config.toml
num_hidden_layers = 9
num_attention_heads = 3
head_dim = 32
intermediate_size = 384
init_std_o = 0.00491
init_std_down = 0.00491
learning_rate = 0.00793
beta2 = 0.95
weight_decay = 0.03
lr_head = 0.01
schedule = "wsd"
decay_fraction = 0.896
decay_shape = "linear"
train_tokens = 112700000
dataset = "wikipedia_en"
Each number is 128 + 24 x the weight over its row's rms, rounded and kept within 0 to 255. Layers, rows and columns count from 0. Numbers have three digits each. The size before them is the row's rms in percent of the matrix's.

# up: layer 4 MLP up, 384x96, rms 0.264, rows 88-267, columns 0-31
# down: layer 4 MLP down (transposed), 384x96, rms 0.259, rows 88-267, columns 0-31
up88 115:103107099141153069126121146124093166150111125115149116127108111084139120119151131163138123129120
down88 104:113062127101119120169099130157119131142103133120142135139147112166116085143165108108122108098142
up89 087:095106168080109089100116136098109145132132151149154111143152167145170133141126151132132145119104
down89 095:134116089135138149170123111129124112127130145122157094148124133101150153122138107130108067158078
up90 124:160125125111113134118134151144128136125097125096149134124130142131081121102112112137078156078166
down90 106:132123131121136121086093117152125134099113128135145095074170105154193112135143101133163143117124
up91 108:143125143154124149123132108125143114152100092187141135137132097085106114104114093123130095167093
down91 103:148134155161127115134112127114157091107094150098128145122153109142118136090139123152082109151122
up92 102:091051091150134133148140091104105100137139139128152104144107122160115139126140121141118145103149
down92 106:119120116162100145138112102121124133140088138135194084111121107127190129130158097136174135114106
up93 103:100123101150136136079084096094114141114146064113163114108130112131129131164126120128142105141122
down93 111:122141161130094094100168133094111127111083144097121151140136124105083138163117143126129163099115
up94 093:108133140142137124071088183149139126107126148152094145113087131094130130171164169104133104114129
down94 091:116092149123143104112153122131133103104113138146095162109123152124107165139138113122123173150152
up95 089:121119131131159109110127122151129145121147129127202095141165149151129178162100167114155120165125
down95 088:110147107085078155101155099102111122166118088136093133138118104109125120106168122124121150144137
up96 109:133109116174135158122141140143151125133096168115122109097044121118129153133116135171137113157097
down96 116:113143094112137139086153155158149100135126104161129138152136116098106128056152132107083181113151
up97 110:166168187114157159094139165133109149110110111132135110128112107124121153147092132121121141154164
down97 108:082070116119168141141110109139150106128146146098173142121117126139140075102121152124100130134098
up98 107:142131066175111161113141142117161126108134121136136129116065109138115167117163143132099134178145
down98 106:096100150162142128126167113110123123126161147172166152086123134107142179101126144137118097138106
up99 111:138098143126135117129139059121120169167144115103136099151125122158144171127099101113182146117099
down99 126:154135116153103110100105166137110071137158153088121118135130122112120146148131132102116087132151
up100 083:137125083111130103122146137169120117123128141132138156128119112110148099092087156127111078098123
down100 090:122096058090134120135108134151125133193148121144132164115123095071119151099152098134130076126162
up101 106:122136140143121119090097154097086143075137131129191086102147159120094100141130112095123136100133
down101 120:088144155153125147101131138145159119045145122133161132112140154114095126123134108100148176137125
up102 097:151121117183105109121081119113124093143130123091177109118073154151097147160164109166117121141158
down102 105:119181120160119114117120137093111114130147151126126089157130085161110134145091131139111115108122
up103 089:110093100130111171111133123147143130120124155163125119079163142144155083161127116114109104195104
down103 090:126136159139129120064139124131150128124168095141152139113144100137097209154137112122111104092129
up104 098:147149098146086118116135116157075117127128122116133127169131159125084171119170128127117161145122
down104 092:133156168082118149132137132063152111156111121150122156112132150128138110108127118154179150123147
up105 113:147113105130136158135084139111155152158153141124117077101137101129109129079086172172101104119128
down105 114:117138133139108125148133168126143169105120140137118140183110147132157129107117136133099126109138
up106 100:098135089133121113114103081088134145131122160101150151128083145108139118148168150104089106148105
down106 105:147132137131112123162122140104101131082091128113096162138083148138089104101078090126153106169115
up107 106:156155144110125106130091143113111164139158141130143048141114127111139132124103133115101108120097
down107 118:130144148170145114140152134153115139134163139108102113146131097088148088136125111135117156099125
up108 086:141148118145132145125106144140096196111118160133114153142149127112106098136128146097138127141095
down108 092:122162116083099153132177163121095148130119118104143119090162077125122133113084123083126131138104
up109 112:139131096121113126128105159112152143131150176149115103120112086128155176071156134143157127176110
down109 116:172140101132155105110149119133137096148184145127089119119129119066140107150127128122153132145160
up110 106:176129138122126125110162171132101105137141160141139124130127148170108104126135167103149156151145
down110 111:142131117130165134133164133166086096112116129122157120191093110100119129166104141134112101097107
up111 095:108151110140112129145123090148115139122173144124152077163146102156140142066109176139151134107156
down111 097:167125138129137145097106120085087098110139105104108123133103146100172095155112151137128172098118
up112 094:161102115114161087111097145137100092107131157132132186090095099065120132106150143111097089123160
down112 091:117159150135092120079146104111154189150103135139114095155156137186096117114113099137147163119104
up113 104:088121102113187129113133121149131148104150118188150146128136123112127105108123147135161102134118
down113 111:162142136122087097143098105137153101122119119142111141096103116120154065130154132154117156095131
up114 098:162119106203110153153142103159114117130076140126141148138125144114123114118130138126115100156115
down114 095:179142171129119168159146129119133117137145142126105115123154148126130124136098128182137137124109
up115 095:084140116148113121145151092100118128117102119081105109137130107122160190117135155135118092083165
down115 097:121118147115109109119154127143102107143127127147154152109136168149109134112092090146111185137142
up116 097:105084068132114167101078140110108164129139146103118123107129126128104090119127151174125149120127
down116 093:106142106141114128151141134109113071127148089129148176125121140135115142080104107131119101085129
up117 089:173151114119085171151121127139140135115124174170170143127133115104118136147141145132162113135114
down117 114:129089073145125118103119136161113160137110156122116135106153141093123160106136147077151110168089
up118 091:109158088142138135106144126151108105150156164121129107164122112115122122108159125103100109116101
down118 093:123141156085086111139180162107126127142124133112121164140149127119084156109103175136118138100108
up119 101:140142104127099099098113157130143131176147138131164116103144112141148142123139137094102113076112
down119 095:140099141176138136148123127149109178190102130122168132125094086161111110125110155153145130136104
up120 104:090123071125124135137116131122137132101112108097193118090143116152101154129169163134150130123145
down120 103:133146122175143138143134136152141123123097102136125176157127124115114153083141120144096116109084
up121 104:114110144159084121129116129159109143083134141166124114123122117100167105181129118111161086139128
down121 105:117139135127130106090128128108118148137124136136107135123140136161164146130141163177117141122142
up122 088:104111099157131166115137139115133139102086110072141124117145091096135143130137161124100157124134
down122 092:148138141147163130151140128110153102112095124131134140150094148138168107117154072152109185089062
up123 109:152120135110071084106111138117117136144156099135148128129121097129098113101093144136136115120149
down123 106:123127082137134150133169139098130087129155124088125142062126181139128123085106099111190133115131
up124 088:136159158105094119111118160103138184155133125158134162099131107088112111146151139102168097098141
down124 089:069128131143128131120154118111154083135157110086097118152099121143135128147137130169087135149114
up125 111:172121133131124164100118140096123146104126149113140121102120107105138153124110123114066133119111
down125 121:131172099137109145155120129104134132166152098131157105180134123133149148128120118100133143070167
up126 095:131114108132129107115116126110135121140129120134176151142126096117118132126157166076182084100138
down126 099:076115092126099115115106071135173093135091112104139159117147142175108106135125142147136181121093
up127 112:121151089121140128125110130141179159143063151145112121128115122134103115124142124124135120132133
down127 098:146147078110131141142124110098111166157133110125133101128181123126133142125136113133128124108180
up128 102:124105144084104121105148135072140128145112093098120095126132083123122153130130131143133109069099
down128 099:117145146146078099116118107129118108135155141143147135143126141159138116099100103140067163117143
up129 107:184133130149119125167142151090128164177149117104180135125126097098085123142159085078140108137094
down129 114:107118135139103117131148130094140124165103131097130132162128154180121120145154142153164092147112
up130 109:107106164126161140149142137095133143129158120128147103110127081091154122140167128123158116111108
down130 099:170137169160124130141099136103095145119165080136127108126156107148133133126130118127130119132173
up131 093:166129129155110152067114132104105108168156146142156122093130076098146136139161134162121100100096
down131 091:094149123104124114138122153135159155114173110126124134179087171162131128136070122124115141112178
up132 097:163182136126158120118085155140085105149112187130155138103100122084104105142132119132127093141141
down132 081:107127133133094131139152094098118151103193090126126150127125121133161122086100117148106140147147
up133 089:145153078143118176121134156169127132127110139112122152136084094121111086093153112116115117138167
down133 084:095152145143148115094139106117127116114143114132163114110124126150129119123139104102108149110132
up134 107:104098147149164168130145144133141126148135120140121073133120164135119184131144124066136070124133
down134 111:111154163101146145128115159148144120107152145141147144095145175124117127139142127123124124149142
up135 100:160095135077142091068119157177131140147114085157128130120105148144148064158107154114108103132128
down135 105:113131091104135069129111119133150145145090136128118120129153126146121118124147105120098151102127
up136 106:133138141145162163154142133087101156142137157156145142132100192146111123151111123068129124129081
down136 108:125127083137154159165097112079061137085150113121155121090146109166133138158097138116122098139125
up137 096:100099089145163179156104134112128156101144154121113120118124088137138112138112111125104135119141
down137 096:106099154163104144162118138128149135146112117143101082187116138175148119113171110140134089130102
up138 107:115166078139097150120170187092127096134144164123171128104133144097136087132138113131078104123121
down138 091:115100137091117108110162121141174154125177106167152115154112158152117158125127133113115166129155
up139 097:129139125074093142134141111123115175121108135166179164143151144142133125136125159111149139133187
down139 094:167090117097078117125105153108144157063144113119124142129119151111096151110121104102103127147144
up140 151:165125086135121145142112138141103153115117158169132122084122125119149109158162159136158080128148
down140 141:135078101165121106130106176142138137100121125135114128085128123116134131141133174103158151159076
up141 086:136129115116148144076105146146149115153111114124181109139145101116103136133125094157110074140180
down141 086:115158125133104131111109137095119174129065145156121112123126145142158150130151138146096150141094
up142 094:162125156136157149170129132142091131099158121100186133144115096102128127128138159112145112148164
down142 096:146123159175088121116146109098138171131132135137127120095121119120140132147128108088108164118110
up143 108:139117122162115091118184103148161119112088167108154151148136119200146147127123110123120128115124
down143 109:166094117094092127137131149145148113142107168166124120137138110143111127110115111126136109114163
up144 090:113155122147106127152123120122079139121147141165076151123144132121140113142167152128160109114173
down144 088:119120162084136162115142114084101108166093141089106102139148109144097143118125134130140137086112
up145 088:117136083102108166103118146191117147121124136106110112102146111197143138114116198130148103112110
down145 086:116149143159120082089183106126161105146111113156078142132116127107169124114156132112127122166157
up146 113:131170101164128104121155167132133121130112132144123125130146124159145129128104143113108073136131
down146 113:127164158124148162135157094146122141124142143163099101161136121117133140116068154173160135133164
up147 096:131156057160090153143129112127115091169135119160157117145147143098163138146147095124119110107145
down147 101:099167154169144128131155166095143125114106115134089167119150114113114148149143107112082125091105
up148 113:098099154116143180111130157116133132085114130121111083134120105124118094109092116119100147141120
down148 115:118125109135084091101090104103130088138146113124109153138130150118136151069157145139144161122104
up149 091:145152131138127120148138139155105123124107109167162108162149133115111157154096119126108078125143
down149 092:158165113084153134120138130098108125123136124072158166143108089159134105116124108132117147096066
up150 097:147122132120132142108131100137144172144089105167113100151164104123101157100162118145130122106138
down150 097:099126136102108098163110086141105132139145157160113115126172082159109093140119148145121122150138
up151 112:138120127112117140103169102109114113140158138143130097127130127163132149134081147097156135114153
down151 116:140162132133124201120131124156103134131111125139150095164118127134136124136128119158124128104101
up152 106:153125133164086138123088152182150124152133161093105100076141120156142133149153120096159107156149
down152 104:126130141126127163139122156159125132121100077140097123130173155113132106170094149169133137139091
up153 107:158102149153114162156115145125186138196119150126168106126117127133135133147140177154139102142135
down153 109:099103152088159135116143157135123104144109111144143134109120146079138144119096136136101146138141
up154 117:113103104173107146109165081134134137135098063132131127108063121147136141143146146105140107157140
down154 123:136152133128101148125130123166108149106156140118084115137138156133155137176078156139134175116108
up155 093:136114112085141144097095127184170161105194099116146100093120156146125162131141151145105096156162
down155 098:112109119155085155118106127166152099121146156131074141126126118158134107103142126082113108108123
up156 089:104087104123107132123154126160122128107131099133113150130137103149156123158150138094114130184167
down156 088:123122118151180120144150125113163155099166098128096146135089156121107157122090155153123146167094
up157 097:164112142146082148127128123166151106117135115143151100139115083204187123103125116135116108158116
down157 107:149151128096134158084127124150152146103099108134137093089191111174125132151136128142134123157081
up158 093:101131099107125093111102103113145126125149131133144098143122135113098128164143094085119177093175
down158 093:139075155090129142141108083133096140118088136134150122114112111081117148129141164136131099104147
up159 110:099090141144168136141102140168127140118093131118096112114166128179124104135155124098153117165108
down159 110:111111168147151119167086093142151117088090158109096140119147145160124125109151112159154148112084
up160 106:117152117116142132101107100120122151163113110092122123130108122182159149152123167116156113146117
down160 112:130136138148175107105143111101136146117154106146119086119104120130107127137132128109120133116131
up161 109:107057125086143112119149164104102106143112127156151142130107113095132133124101176111127118128187
down161 110:173091133122136154124198127103155128152156128117110100154118101149136096145118156123137117171105
up162 088:178111163129097123096132161088144129119127146115125131145127126125129165128110128100121090133105
down162 087:109109132123152130083159136106111133092126122170143131132140144097109112157130139120127168079119
up163 096:137101118129124140136128127096132118158170128159147117109127132109090161153127095099065148105146
down163 092:150144157140148139122121117131115150105130140097113083136137113167089106109164145118152162138131
up164 105:099122093162124135141097094138117140119119140127120148153137131132137090145096102126134142129151
down164 097:115158114090181108081146140116181115171133133119146124097114112110168128099121152143114120141143
up165 089:142104135160126134122138104130086121162119126174171156140196102082081131119093119089125113107111
down165 091:140147147155123155090153088107137096146123125103118104101148158164106157112112087133088181116119
up166 097:144139101158146151114126131091153114085120117111125120164141071138119106151159156080161085118145
down166 098:139084107112099135117126074142177151143147146145136116141119145104097145085110132122083134133099
up167 095:126150095126114131137127156127121119094178135139149139118093128090155136118081108122151106119125
down167 092:119092128147115133095171079114151146112106152141086088155127124158127147133135115119133118150098
up168 099:114121117119094160164095129112141163141075110150102170139140102121061164127128144136141155172152
down168 102:144075106094155157114116122130121101172112093170141119154137151129136125175149123106164098151119
up169 084:178095152155111098094152091157126108149122124158160109151125127136122106165162092121112133150173
down169 091:125142120087138152149128121108159119162132143144134141119138118138142137158106115150156120141101
up170 091:175185140156133138112141138157170134115117129138135157119111133111132140120186119078109131126123
down170 095:093153118095143088155114151117108108139145116123065116112151156163122139127109156121136150107146
up171 104:071104094160106151114143136133123140121134118163110142162077143129136136120104143121172077115139
down171 096:147120189165121134121132139128147140102113125136144170150155121097145106099108129135103148122128
up172 079:131101097112125118107098129128091155148121188153121103101151131164116083136107145113151123139096
down172 090:145124121152145100177139105139122104121093124138097137133106156119092147138118122151140095139105
up173 106:107150081074141139157091127100150147106092115082125122111119089111134140114123126124099147098143
down173 079:126150169181132154092177104129118139169109120131087105155118135171132124117117138126138120147100
up174 074:151083114121159137104129141140079136128116113147102107095093098126150137156143157127158097135129
down174 073:127085098119141140107141123079138142111114161163138116090153123083148117156147124134129121135083
up175 094:167140121123090135118100121097101166128117066114139148152145133106119116156125141109114113111134
down175 094:147130134145113124144159154139142090085145134111151109146118142093198130131156098146116127094152
up176 102:154128122138139111151165159107150173142156125160160135159081149111136133124140138123111117156101
down176 092:162149161099136171120137094129128103124122160122150117102160140126122079121181122097118143143174
up177 107:127142123105137100116133103125150224116108128125113167125115177096131109119102092124151116120096
down177 105:146163140101176116098103100152137155090123105151088155137132078141144113163134125125141166149101
up178 092:127133120121126152150172137125157153145120144158148138129144079115144107091142112071128082147088
down178 089:121158127114157132087101133077112115135130131087150111134075147124113138155097111095101175121132
up179 110:112106129104108140159108174136145133119116167128138114101113099121134107131108127090195121118164
down179 125:118146186114099175119065117159118172109127127162147119165161125102123119111122175131146135153141
up180 091:129120180138111087102066134172143159135127130110087146164135120164139102149140142125150110135106
down180 098:119131149061128103103126110128132134139166104140124105098145178131133110186112086164126104115155
up181 088:118136137086117117109138140096102127105139127096163074115137179200112132138128105108138123152106
down181 089:133109078172116061102127126114147097110174166134152165136123145186133124073156132136112075112125
up182 101:124118115161145107139151115099132155163132147145154139100157090128125133143143077138121137155132
down182 097:174125171138150140150139131123103159132148154093134111117142146134129110109145102132108164137137
up183 096:100162142150091141118166145108092139104098141139171123146123086112109107173144177119166124155126
down183 088:102141104179148102133145133116118104154159109117092159097106070108136128152116143162105121157130
up184 117:129079127129117151147132128094123121124138102099150101110102096158131136149135128106136128143153
down184 107:110137143154156117131110160130111091126133118132112134111114144118155109153126112149136120083140
up185 115:139139160156170154127122101106197115138116124100152140113123113082145124130163185088160108121105
down185 117:160133099084139087127130106128162130083155144133132169126112085128132132129134123130139134158138
up186 104:157122165125096118098152131099130133156102110142175128084092105151165127133119171141162131147104
down186 097:142111138091180099105123118126181087106111137143106185143137138130098096148130114110139162111118
up187 101:150159122124123118101172104115121153136128155140110102154129129136127139128136154143107131133111
down187 105:120099094160122156103087165144114141126084113090089119119140123130096152073116140123094143124107
up188 097:171150178150140083116091180115125100141128132128151125145103119107112161110124133129106113109144
down188 088:111113148118105117098181131135148164107139144121108133133096086127163135136181111140132120120086
up189 098:119110140135139096184120164120116139152125137100119122156111151160142119083122135131140099132113
down189 105:146135118107121107098133140137139156129129138143138150100120140094084133182162103107119126114147
up190 099:143148095171133144104141126138130127090110167111102127130157122190147129179130115150133107148106
down190 099:080139164133166100153097137125083121124126140086122140155144144097120163076155111124135140139156
up191 099:136121151142136153118139111108126154101142156131114123183119129123145124159154115102116146134105
down191 103:119142107124115116125116146106156166177109106104138137141085115114161113099138064116103119125114
up192 095:128117119188137172110156104110114100148094119130133104168089139137114148095124127090169125145090
down192 091:119128166131164126087116115132120145146167103080080153115149147152159089116127113145104124123139
up193 119:159131105180185182109100111160142133137123141123145132089096079136113118121120131149180142118124
down193 128:141139135125108157119087164123107102095115131151127151152158119113167157109145122134113130154103
up194 097:169113119134121160125135106092146175099115137141104131176081136111162116181139118112152112146115
down194 107:122134117100140083107153126111115154112162132119167103102103133111120084129158122044122139157116
up195 119:132131124138140093135141130095123145131116153169136072141130110138086084171141102093140079141095
down195 116:109157086155147101137179129122137135135134122107092077146146135125099131124164139125118121098102
up196 082:109143094166123123121124128151148123106109129106115135125122133130123152142183105123107121081104
down196 091:110112110157086159138151091137119107109132083121136130158125073137113125121114125099120109074140
up197 101:137127114113107143089153047108114177149141112122107082115096176096117105163113133126088169117110
down197 093:127189162115106135084095112145143165144117132106141117087166094174105100155140103120144098135182
up198 089:111073180141147092105149132149140159183164130126136092147139162145095142170173153145108091141084
down198 099:103165153140111169162154150078129102133133117148094142141125114110105129109128114154114166132164
up199 088:146140146108128139150132145154127162118144122101132131099123156115146133139130193080148097136054
down199 091:116170141109101136104103158152126162138193149148121081153153118139159124098128152172122144096149
up200 091:084149146116184138098077154134136108124140158108181081124115118135130151133164126101114147096141
down200 085:139136154096097130137091114149149137134145118121130123131132152175160072125141114140168152111114
up201 108:142099149146131088159125101132157124147146142132153096091132135183155126133125109091107124119108
down201 111:143150148112166105141122132163108115140112169171125139156081165125116101145154112135076164154114
up202 108:116083119113110121149103139154138137093144118069123146130106131180137172169126130167094112127096
down202 114:091141160100181131148157135141156158111149182148128117136124106130107136118143124116136150106143
up203 105:142136110126097142114131141104178135159122139169171081107127108126104099113125103155137092158168
down203 104:147092103118122097101127146091096158175112119102184163096149141148144144171156104136128165118199
up204 093:085145144161187127125106171108082133161118142160126130129128057157142120113136103088134112124172
down204 096:103127113153127125163149120158126149149120096077103154145114122124123094117108103163131101163141
up205 093:121118119109109157077099120118113116120138131149111095093141149168077112130102166125149136157103
down205 094:112122137107125176138144108126074127131088117095126106134150099193192081127136150133132136133114
up206 086:126132140123146144106120137104139092093129152107113115133109119104125108161116107089109164110140
down206 084:154115114113170124112155129118087162128132119133118144109102133161119165112161121126085115158118
up207 091:136135125147113152142142109132144106134116151136095166142115145126098146139095136129165103141088
down207 086:080097126094111153136114172131127163194120097123164134147155078128119105118136126165086120090130
up208 084:112118130112086130114095123102155103166120095130122116147130095146098111139152165144151106136082
down208 092:128154078119176123144112125137119153134121115143141147092119116103170135098108119167121152117173
up209 100:136122079115128112171102114165107115179127156096117091135126098180161125121121177115154112171144
down209 099:110114137121103097111117151126137103138111122143103160129136180128130130170142135169126130156095
up210 099:142134084135132131128118144123145156079111123085139105136082116080107093113101112135070141124116
down210 110:114114106112131120140127165140154094107108116142136129122123157114117138103099111102095139128139
up211 100:157120086157096150132105132167076132122121091086136138155141120134080127117132092155102153124111
down211 097:127138141079151135107191137115155098155123173154126087085093129102192144136096158101138097124109
up212 098:172124123147137109101122137117114076128115107122154134184104143096113157162071135072106109124174
down212 100:095142150134093109089082098133100128144108144110097122115180142113126141163116118145119127126154
up213 069:102093143130131136093085142153098131161130120127118097119142096109157143144177123129116139081099
down213 085:064125180121102137139149103136132093147119188153110160115128097131126120122120080163091127123178
up214 090:143131143078133118139127138078147139146119115131146125109070078122160089152099173156132084165139
down214 091:134119154115142147123139112119160165119114091079120102104144144064146119157102159149105126164118
up215 105:106160147148092132184154139106175162136124123118143115124117136148162130135113149138112113158093
down215 113:160142121146146123108167148119107137094173143161112099115127131117165164131151176131104106117121
up216 116:179125114183137114130149097101117084106121121132142104158087139125119142149117157080129130145111
down216 108:159132112135093139144133137122119142129138072115125116139123132145128123151130125153097138096159
up217 102:135132091096105112116156149097131149142142147113153072150133145145134174114149132126099081141107
down217 105:142159118113125112107089154136127139095148138163145163160109104112102122106145147126130119094203
up218 109:131146093119138123110134176165109145094131133159123136117100113115151155139147132123137129118159
down218 106:132146145157181116099121115124150103111101117111136125133161166135110097182122144120147136143134
up219 098:121141124118085141100113131119145139091126152060106100119156126112150131111102162184121096123100
down219 094:141106120141171137132117146153081082125115091148133136114115138118142116174102123125147164131110
up220 096:173150138118163123086131177109135104144097145158137111129147131163135100145103112069107137120087
down220 108:110111142145092149102123164120144110095135117111116125114144153170155107119100175143165134123099
up221 095:090100126132122118136168148145142142157097134169134145109136103103165111161111156159137100108183
down221 108:104149131124116105138184095129104150158137105118101105079142126081124166115163125137094138076093
up222 109:162087099100120110142105148109128149132178129117128107131124100134139142106122126120110090144077
down222 114:166107121141120126146176097143128145139082127105113124121140126123174133113119112129161117157112
up223 092:151127120101152131095124111109126157139184137112112083128190149092083151120128139078125112133110
down223 083:118167131121104153110134121120135112126126114105143145142127145123134151101122060106086101126100
up224 108:162129137141096124101150109098099155118100097110175100154168109121144134146151130057158150112150
down224 102:117147141063147141124132131114149121106141118158120101098102105115131149130154101133078074090115
up225 101:144148153116149095089146122066154158118124142107106117117130145148146102084173132121117092166130
down225 105:126145088110100108179159139117134104108150106146120128124134136136118155117087119125166116151137
up226 104:170091107125127145149136157121144117116129178157117113077095101134132128141157166143137102121156
down226 102:141043134126158133096128166116098119129119102127128123160116138067108157134134136158109132169111
up227 099:161142142152110097118129135127125108157104105109146158094086122084080111178131144140123117079129
down227 105:144147104114159094132101121141167126141145116133105151151087113075128154141127129120151141162156
up228 107:123117129121105107131085142122111102135169136125118095104102119108130180120126136160107084111095
down228 110:142166129117131158129141114112104140158094072119168121099154130109100140087103145134112153142135
up229 108:119126142113110106092135151118137175130139131120088137130114130202129120120124119126130132128143
down229 106:139079134130122143166131104118118103150168107097125133112125117111099119156143137158158161096147
up230 088:107126098119118095112157133108106155149099148102143108153160126088118185145156146111123096111156
down230 090:093133151108128125153131127145142149154165109169089145101127111122110084063161128156126099117128
up231 113:132116102131128164133101118129126139128150151068089111160121069115092154122106109158062123076127
down231 082:129176153135137136123175104119125157164153121167124113158093153158141101143158106114132153154087
up232 103:139130178173142154125155171070127133163123143144102101108088167146123116134143154146091073168102
down232 108:110159090121145141136138088160156103128110137107159152156111095130122111116156134135159130106099
up233 094:100129132133168102109119118098127144165144151146142073131188098159141143182150134100105091082144
down233 093:115160137139122126099098100154157122137147161137080171143096126142110129142147085145117117124124
up234 104:099128115164139142112120112106120131124073072150163131145118089130136111152162132130133164140125
down234 110:109137149136135159072139101142111135136077088145090128163162093131115130125123137149105142127111
up235 106:129167136133137159120145091156091139127106117094131095121116122124122146128118123125163113129124
down235 109:116122123154123102120123109123148112141130138128139108143141123113176127149163140133097156139107
up236 098:130104090134106172102084120166123156118103106096118149151133139127152139134089153142093122140171
down236 097:110143119132153136156125123175099101138130109140164131144133174130089153173146135153096143098125
up237 089:131174091129117154112132136111105117108094131139161157066087118117139164124209174123124114121101
down237 079:133158169115135106094160109109175085157143133102136113175146133125127139103071124136124109108112
up238 110:105171139110129094109165135136105132125117141144162097133100134116131166115139081112106140141117
down238 111:166159137156144104104146169123146175152068127117114135135117114138129114080119079145122103165118
up239 103:150152140118114130120153155188083125139113129172139098124114103141126106143074130120103160150165
down239 104:080148117131121130133140102144161117134101135112144170142121153116110146166136097167120116125104
up240 101:143129144136128133141071160119141140128109171126143126117088144126107107133129110136118125116160
down240 101:141167158138108103188134120133131100154113101144154130118117134127073137110145127136124149129151
up241 096:146157058119120084117126133107138134167135117104127100118142134121166136119164124077132101098166
down241 101:139113115107120135091125133152078116098091117189146138065149122147121127133145132102141144143063
up242 084:146144135143165151094165111130132120135136084143179147136122156151137144079091115138114117125154
down242 080:137091134132134159134121098116116111111100194126112160124135102157128107151159175101109093086112
up243 103:129132091122149091148101140128137119129137171110129131144113101157146126140130126099104113156154
down243 092:119182115155105159137136164090122151138174096147130101160142085120107117125103101168086121154153
up244 089:106145091141104152117156122106119116125124120104146158123141099138165205133143097150125126118113
down244 090:137118146132110157125146110120158133085156161131094154131111159135134141154105156130130127108140
up245 109:123104099133100104117157109151072158156139129133101139146094115123118108110124147096116105158150
down245 120:141120113152123124157131124148147191198100107132145146107171121129121142146167141151139121093117
up246 081:115137156131128117121088133130174107089087128122135132156141130144088145164086154164145132097157
down246 082:129131136126136159148111144100147109126115139117101162119100179093116137170139099130144153121073
up247 107:144165114128129108117134147122143108170157173125084099091106123119180152154111132154126112167128
down247 097:128066123099134168141138125133157117129143147095167097094169141113143140128153147154138137106154
up248 100:176152187107097113120147156106116159084126099134130128072121106116121130144119137111136101111146
down248 106:161118137140116096142136135131150107137128129129116146128152153159139132110156130126085101099145
up249 088:133147183153127117131154119126156171125141139149148155150073106117132145153097103123155128118138
down249 102:195139143165142127129167090127112151149133127133128139093088108115139118127067145121165123124135
up250 085:115084062130135099126151135161121163162130146142106127132093122147107124155122175120139109087128
down250 088:130092147155157147127107151118076113096107096161122093108150103112103108124155130127144146152145
up251 097:132137141113116085077124100146156133123136113089129119130120053126142108117156135128135135120145
down251 103:141109160159143136097134119105125104114171118124116111120136119112149122133100088104121148149086
up252 102:111121100155112142105161119124125114146091156126117124161138113140095102133135098091120113139151
down252 102:118105103129090097111108132115134161133146139102090118153124126115123167097098141137136124135123
up253 091:142156118111139129044125150171120139093185128119131076122122133144111098135159124107154121112101
down253 095:154146119130111123138122107174098125139104113144131146129159146136095124125133123141144144131142
up254 085:136158109127147149069131160153141139131148137165135112137158082148121123105118119137152125135108
down254 087:126184118106135137154099138119127146159145085135106141131180133140119114146154144140104123118164
up255 098:103108107087121098141159130100155114131100171100106116166108088117129098140135107110166119116107
down255 103:117142150132105125115128140134120147143132116110124148128132151161108110127111141109111145145115
up256 116:086123132131124119106146135102167152125126161121120088117131169169154151140132111133132127137152
down256 121:154150167136125103123096117157132186094111139128114151124158120143127131139179108169158128148120
up257 100:136148180128165150114149144124108140153165135141165125092129147121100138092125123154154095134121
down257 116:148165106145168095104178120144097102123103199088152115124138159148122116160165165136094149154142
up258 092:168141137124097174114171147087115130130097118127112078101142156106130149112122147100142100156109
down258 091:101090119151156114133107112156118132113173104137150169152131135132092160156101105090101163108119
up259 100:131122120117164095117080117180133130128138146131115116164133108124149132139084120160109104096142
down259 102:105131123132129088098149140123094139130098090143094144147089176095130136142156129150100095094151
up260 071:126141054154102144126114139151120140127144138138114151132160158155116138139164144111137144093094
down260 097:148106114160172086189160123143123117131084201135123099154156127118167132127112136116156121128178
up261 077:132166144121104148076137133122151111157184151123122099109103139093147099116101165121137153127149
down261 081:148093166130139159152137087177130119141094101129145187136124108149116115149183098114166135113121
up262 102:141065138112066129136072133121137143135106083102107142135110170162126087142144111138132106142146
down262 091:133121146117148133171156133147098171161159138090131072156130101119155123160103143148117110137115
up263 088:147150120165117115098150114100118144078120126092125101140150106132138123098114174110134120128127
down263 093:140143127140144125128116117090119101141173094118143145146144132116126153104116148060144161109124
up264 111:129132150165154126078144122098159149104095140190183120119123096158135159102095133125136142087138
down264 116:143103122175085113129128136090154133156087150109149155148146111121083125116126127141120136130143
up265 089:095140151111156172110109112107125138129138166134124098109125140095108115170078113144153133146111
down265 088:125103111130105085145166094123114119080153067101133142094143122146155137142140101124071123152109
up266 113:115089144142146141145109127130104112149116122108146111107110144191117167127132147140138126149083
down266 126:073132098160128132132107161117141086153160178145154149112134121128158129137112186151155160115137
up267 093:159134090154122110110116106107081138199085155154104136098128108127124137142145165116182101117114
down267 081:144100120109144143117080133133094170119128110120121191068167097119102108097121135141136139162107